Weights of a small GPT-style language model, trained from scratch on English Wikipedia: MLP 2304 quick GELU, tied embeddings.
Each number is 50 + 10 x the weight over its row's rms, rounded and kept within 0 to 99. Layers, rows and columns count from 0. The size before them is the row's rms in percent of the matrix's.

# k: layer 8 attention key, 576x576, rms 0.0831, rows 521-537, columns 480-575
# q: layer 8 attention query, 576x576, rms 0.0815, rows 522-537, columns 480-575
k521 099:39 44 35 62 74 57 52 55 73 46 45 63 51 54 54 73 34 41 41 54 59 36 55 40 37 54 44 55 39 42 35 44 58 43 37 55 57 49 44 45 51 36 49 27 48 48 45 58 69 45 45 62 44 63 52 46 39 57 29 60 42 27 49 51 41 44 39 48 67 61 32 66 53 39 58 68 52 53 38 43 55 59 48 46 50 47 71 49 66 56 46 67 52 60 55 37
q522 097:39 53 48 59 48 46 58 54 45 50 65 56 49 56 32 55 54 43 72 57 45 48 53 49 49 49 54 53 80 49 57 63 40 59 35 37 56 56 55 46 46 37 42 57 46 42 49 55 47 57 42 54 46 50 46 56 40 56 48 55 39 47 54 41 63 57 45 41 53 61 54 49 39 61 62 59 60 47 59 34 35 78 72 42 55 47 53 57 68 45 47 45 54 43 39 55
k522 094:54 67 54 56 65 51 61 44 44 55 67 53 44 52 60 36 36 48 51 43 55 39 45 59 38 62 37 54 41 58 53 47 47 56 43 41 40 49 58 44 38 50 45 47 38 62 37 50 49 50 59 49 34 59 36 56 52 38 71 58 55 59 42 48 52 35 51 69 53 28 38 45 40 32 36 45 39 38 68 54 56 39 62 74 45 55 44 42 57 45 41 38 67 43 58 47
q523 093:46 52 61 47 36 44 69 52 56 53 83 46 44 43 67 42 56 54 34 52 49 49 38 37 63 53 47 42 62 44 67 47 42 50 50 38 56 55 50 38 54 56 56 54 46 48 38 48 63 55 40 46 20 59 48 44 52 46 50 60 54 40 53 54 53 62 37 53 53 51 48 48 59 63 48 51 44 64 41 45 51 69 51 52 48 39 46 32 54 40 60 52 61 40 48 44
k523 091:52 48 54 40 60 58 54 61 48 46 50 39 54 62 37 39 65 50 64 37 41 42 74 71 47 48 55 43 38 52 54 53 43 38 48 59 65 47 39 46 47 81 41 48 41 60 55 44 36 51 55 85 62 45 59 48 46 62 39 48 61 62 43 46 59 33 42 51 56 32 36 45 54 47 52 64 61 38 56 39 51 64 48 39 46 53 57 32 69 40 72 37 55 46 51 63
q524 091:46 51 42 46 50 47 39 43 52 62 48 55 60 47 39 39 46 39 58 59 49 56 54 51 55 38 58 58 66 58 61 59 57 47 45 59 62 56 63 54 60 49 51 35 50 54 57 53 57 51 49 65 60 37 43 36 37 39 61 45 55 59 34 62 43 62 39 64 37 52 31 46 52 34 39 50 68 42 53 54 46 53 29 67 53 61 61 47 62 53 62 51 49 35 57 61
k524 085:60 50 58 39 40 46 34 60 50 48 55 52 51 44 56 41 49 60 55 52 57 50 61 36 57 55 49 45 54 24 42 56 45 56 52 34 61 37 59 63 54 40 60 48 47 45 52 57 56 41 60 57 40 50 52 60 53 48 46 25 37 58 38 43 53 38 51 66 56 55 70 52 32 52 32 46 59 38 48 50 48 53 52 25 43 57 37 58 24 41 52 52 66 53 65 55
q525 097:57 47 57 54 51 40 60 41 58 50 67 57 50 42 45 47 51 61 54 54 50 47 45 74 61 64 61 59 53 57 33 45 47 50 43 45 60 48 38 58 54 42 58 51 65 50 60 47 56 52 65 60 45 33 51 51 42 50 47 54 36 56 45 51 42 34 44 53 47 49 45 48 51 61 53 53 45 61 57 55 62 38 47 52 47 52 44 62 52 48 58 51 48 44 62 57
k525 096:58 59 42 42 60 59 48 44 49 49 57 46 36 47 56 46 35 55 36 42 58 51 63 41 84 61 44 51 39 41 50 59 54 32 29 49 52 52 73 55 56 66 59 40 53 55 60 43 58 66 59 51 37 58 53 37 50 61 55 41 57 50 40 59 57 65 50 45 57 38 62 48 36 52 51 55 62 69 56 25 55 52 62 52 42 63 54 52 53 66 49 51 53 54 41 46
q526 094:56 47 74 56 43 52 58 48 45 62 63 53 43 54 39 52 46 57 30 61 49 66 42 45 57 34 60 47 61 47 43 29 54 48 40 42 40 61 22 44 42 53 47 54 63 42 49 48 53 28 59 51 38 59 42 67 45 39 49 53 45 43 41 60 56 67 64 69 45 45 47 63 59 51 39 59 49 49 63 44 56 53 43 63 51 43 38 68 56 51 47 60 49 52 38 35
k526 096:32 65 45 43 59 64 60 47 42 51 56 52 61 59 62 52 50 52 68 56 49 49 58 58 36 52 34 43 34 60 63 56 58 43 56 51 45 45 52 51 67 43 31 55 33 54 52 50 77 54 56 47 64 64 50 63 30 44 49 66 29 54 61 48 67 63 35 32 52 47 35 50 45 65 38 68 58 56 59 43 67 60 42 59 52 54 75 38 46 54 61 74 57 52 56 46
q527 092:47 57 80 66 58 60 42 51 62 44 45 64 61 54 40 31 44 70 48 56 49 42 59 49 37 66 57 55 36 54 36 20 43 48 63 50 50 66 63 45 54 38 69 39 55 34 71 50 52 53 64 56 49 46 55 65 37 43 54 30 34 36 55 67 39 50 63 59 45 19 56 38 45 56 34 47 44 55 56 48 42 61 44 43 48 37 35 62 68 66 57 52 74 57 60 46
k527 099:67 50 47 58 48 32 60 52 52 49 64 32 48 54 52 59 32 50 47 55 43 50 51 50 57 62 34 64 76 39 42 49 63 65 40 37 54 61 61 54 72 35 14 52 27 53 50 47 56 59 48 44 75 53 57 45 54 48 54 55 51 55 39 43 65 51 42 74 55 48 49 42 44 47 55 46 81 68 45 49 76 47 57 47 47 47 42 43 45 71 55 55 43 51 36 62
q528 096:66 50 54 38 71 55 53 38 60 45 53 55 52 61 52 71 34 36 38 51 46 41 35 65 55 37 44 58 80 36 35 52 36 60 49 54 50 53 62 34 47 55 42 55 50 53 55 53 44 48 44 53 51 52 68 37 50 54 39 55 56 33 45 48 44 53 46 51 46 46 53 35 63 46 55 59 40 59 55 34 53 44 61 55 63 67 55 62 59 38 47 57 41 51 46 54
k528 101:54 32 42 52 38 66 54 58 60 65 46 53 52 71 47 47 52 43 58 54 48 73 63 27 47 51 38 51 51 60 63 59 47 52 48 55 76 60 42 57 44 57 30 40 60 57 59 66 45 53 64 54 44 50 56 39 30 40 70 41 56 65 37 46 67 57 50 54 52 71 72 56 40 44 45 43 56 47 40 55 43 29 53 49 38 53 59 48 51 53 38 51 51 50 42 56
q529 100:46 60 63 65 45 53 58 45 46 45 52 32 52 62 45 44 55 46 49 55 70 53 48 41 66 43 63 47 42 38 57 35 64 41 34 43 55 60 50 45 60 63 63 32 46 37 36 52 54 66 39 47 57 49 47 59 49 53 62 48 31 53 49 56 30 32 56 38 60 33 49 48 51 49 65 61 53 45 52 47 47 54 56 37 38 59 58 62 40 47 57 67 48 70 45 22
k529 099:51 51 38 41 55 47 41 50 48 59 31 50 44 56 55 45 38 43 52 35 44 60 44 63 49 43 56 60 37 47 53 47 44 54 61 45 47 70 45 46 45 56 45 47 70 55 63 61 45 64 59 46 47 52 51 59 50 46 53 48 44 34 40 45 64 56 48 46 49 43 51 53 47 50 52 57 48 36 55 57 55 37 66 38 56 60 56 26 73 52 63 51 49 34 49 65
q530 091:41 42 45 55 63 33 50 63 46 37 48 61 57 40 61 50 49 39 50 58 45 62 51 44 59 67 61 49 52 62 55 62 46 46 72 43 60 43 40 72 40 60 48 57 55 50 44 31 47 53 51 64 39 64 58 55 52 37 58 46 59 44 58 37 55 42 57 29 59 50 52 57 53 39 49 43 36 39 61 37 34 56 43 64 53 49 46 39 51 57 52 67 53 62 58 47
k530 100:44 43 51 33 54 43 39 49 35 28 37 52 49 56 46 43 44 63 38 44 61 32 53 47 51 45 54 47 54 48 62 52 71 65 36 37 41 51 57 38 50 33 45 65 41 52 44 67 46 40 44 54 61 49 64 38 47 42 52 54 39 61 65 62 47 53 39 52 55 41 36 46 51 71 55 49 41 34 52 58 43 52 46 59 72 52 45 60 67 34 55 50 44 72 42 50
q531 092:58 60 45 47 37 57 36 50 44 45 45 56 40 55 66 52 45 40 54 55 48 43 38 40 34 60 60 61 42 50 53 48 30 40 60 52 39 44 49 49 47 43 66 53 60 42 62 46 63 42 30 61 58 46 47 55 36 39 70 41 47 24 47 47 48 59 54 62 59 43 44 49 42 53 53 35 37 15 53 51 41 62 57 52 34 38 49 32 57 60 37 60 42 57 52 53
k531 096:49 42 63 36 52 43 50 48 49 48 35 75 57 52 58 43 48 54 48 50 47 41 40 83 55 51 37 64 69 64 55 38 57 56 36 51 65 54 52 57 57 62 51 67 50 57 36 42 33 48 51 45 47 49 59 52 35 55 75 44 39 40 47 63 45 47 37 25 55 38 49 57 47 42 76 59 45 56 41 55 52 56 43 57 33 51 58 59 66 50 48 36 52 54 57 64
q532 097:58 47 44 29 38 42 61 55 42 57 34 64 42 47 49 54 53 53 71 54 53 59 39 47 50 50 44 21 53 51 48 73 55 49 35 49 48 50 37 61 59 48 63 68 48 50 58 57 47 64 40 28 24 37 52 54 39 41 41 52 33 55 73 65 55 57 31 51 54 57 50 48 57 52 64 46 55 59 53 48 61 50 52 45 48 62 70 48 44 61 50 54 55 50 43 56
k532 096:58 74 50 34 50 54 70 43 53 51 60 51 45 36 45 41 39 69 41 52 57 36 59 54 42 61 62 63 50 62 51 46 44 39 29 56 63 40 45 52 42 71 44 44 59 48 51 49 27 45 53 52 49 53 52 48 52 41 61 48 69 60 49 58 55 52 58 70 50 48 40 56 45 55 37 46 51 70 59 65 57 61 40 49 56 54 57 51 60 46 31 36 58 62 51 33
q533 095:39 52 39 63 47 44 46 47 72 66 45 34 48 36 44 36 38 51 62 44 50 45 36 36 52 55 51 65 61 39 72 63 48 39 56 42 63 50 53 50 47 84 50 41 60 43 43 47 57 38 42 41 61 44 36 46 53 50 69 64 47 67 55 36 33 48 38 58 42 30 51 44 40 53 47 50 51 64 47 38 41 45 42 50 44 49 43 55 34 53 55 66 46 52 63 64
k533 098:49 50 50 26 58 53 42 35 41 49 57 35 36 55 44 55 60 54 47 62 56 59 52 54 47 39 49 48 42 45 36 46 51 48 44 43 32 51 56 53 49 08 47 58 49 44 61 49 54 46 46 43 22 60 35 61 41 56 29 35 56 60 47 43 58 62 51 55 57 63 64 52 33 50 56 61 36 56 38 54 55 54 57 41 37 53 66 41 58 26 55 40 55 38 63 42
q534 097:20 37 67 57 43 38 37 50 47 30 59 44 40 50 50 55 50 55 46 54 37 36 52 63 51 51 65 42 50 53 56 40 53 52 68 68 22 40 59 56 56 48 59 71 49 32 37 34 65 44 51 61 43 45 47 48 67 43 55 58 53 53 56 47 61 30 34 52 49 45 67 64 53 45 46 49 37 40 49 55 59 56 47 60 59 53 48 44 34 52 56 55 31 54 40 44
k534 103:39 49 34 37 45 58 68 26 45 42 54 34 53 48 50 37 49 43 51 46 53 45 40 38 50 46 48 26 60 36 39 39 66 54 53 24 44 32 51 57 51 38 69 58 44 54 57 54 51 62 62 53 43 47 68 52 29 52 55 55 56 62 49 58 57 44 57 33 47 40 51 43 50 47 78 50 46 49 43 36 51 48 52 55 51 34 50 50 46 51 50 54 50 39 51 56
q535 096:49 49 54 58 55 69 41 45 55 39 54 45 62 53 32 46 42 40 46 60 62 49 50 54 46 50 51 64 34 66 51 48 36 43 48 59 59 41 37 39 68 54 49 39 47 49 48 46 52 49 55 53 50 57 60 52 28 36 53 47 61 43 61 50 60 74 45 42 40 51 44 63 59 50 69 52 36 59 56 39 58 60 71 40 61 56 36 52 45 60 43 48 37 57 62 49
k535 099:43 57 61 54 50 50 50 55 58 65 49 41 62 42 53 48 63 31 63 40 25 45 40 49 53 54 44 40 73 36 59 52 48 63 34 37 63 45 64 59 50 39 41 39 48 55 51 42 67 48 47 52 53 47 45 56 55 36 74 61 45 54 42 43 54 48 41 60 58 40 44 48 40 53 42 66 57 56 37 66 40 48 45 44 50 47 43 43 51 42 48 44 67 50 52 49
q536 100:69 39 43 48 37 41 32 38 49 50 52 38 41 47 45 63 30 47 64 75 64 50 60 44 63 38 42 53 60 39 53 40 51 57 50 46 50 48 46 38 47 46 32 39 47 46 48 60 52 56 58 48 63 47 52 49 59 51 58 71 65 67 38 37 47 49 49 46 69 46 41 65 52 58 49 54 49 39 44 57 44 51 45 44 41 30 36 39 34 61 49 62 46 26 45 48
k536 080:41 46 42 56 58 51 59 51 53 65 48 56 58 44 48 61 49 59 37 26 44 42 43 68 62 60 45 47 48 55 37 53 39 68 41 45 67 48 43 58 56 50 46 62 48 36 60 52 27 45 43 48 63 59 34 60 50 61 33 41 55 42 59 62 61 73 37 79 48 57 65 33 59 44 34 34 46 55 45 49 60 44 49 46 44 62 69 65 83 42 49 46 38 56 53 47
q537 091:50 48 46 57 53 40 47 39 46 65 63 30 38 42 57 52 31 48 55 71 68 49 62 60 45 39 57 42 59 56 45 57 59 33 56 63 53 53 34 41 42 48 34 56 45 35 50 59 41 56 46 64 55 40 63 58 57 37 43 46 33 65 56 50 34 44 37 53 65 41 36 50 47 44 49 52 41 43 53 49 58 75 57 48 57 39 35 27 50 57 29 42 61 55 72 56
k537 071:50 49 42 58 57 73 60 43 34 60 60 36 56 57 33 49 42 52 38 42 40 58 46 58 50 39 52 62 58 57 29 62 46 53 64 40 40 43 37 53 71 55 52 58 51 43 54 44 33 51 39 43 45 65 41 47 63 60 53 53 60 61 70 54 41 42 50 57 45 61 61 48 50 32 58 43 54 48 28 54 44 57 42 53 43 46 61 59 51 43 58 52 56 59 38 26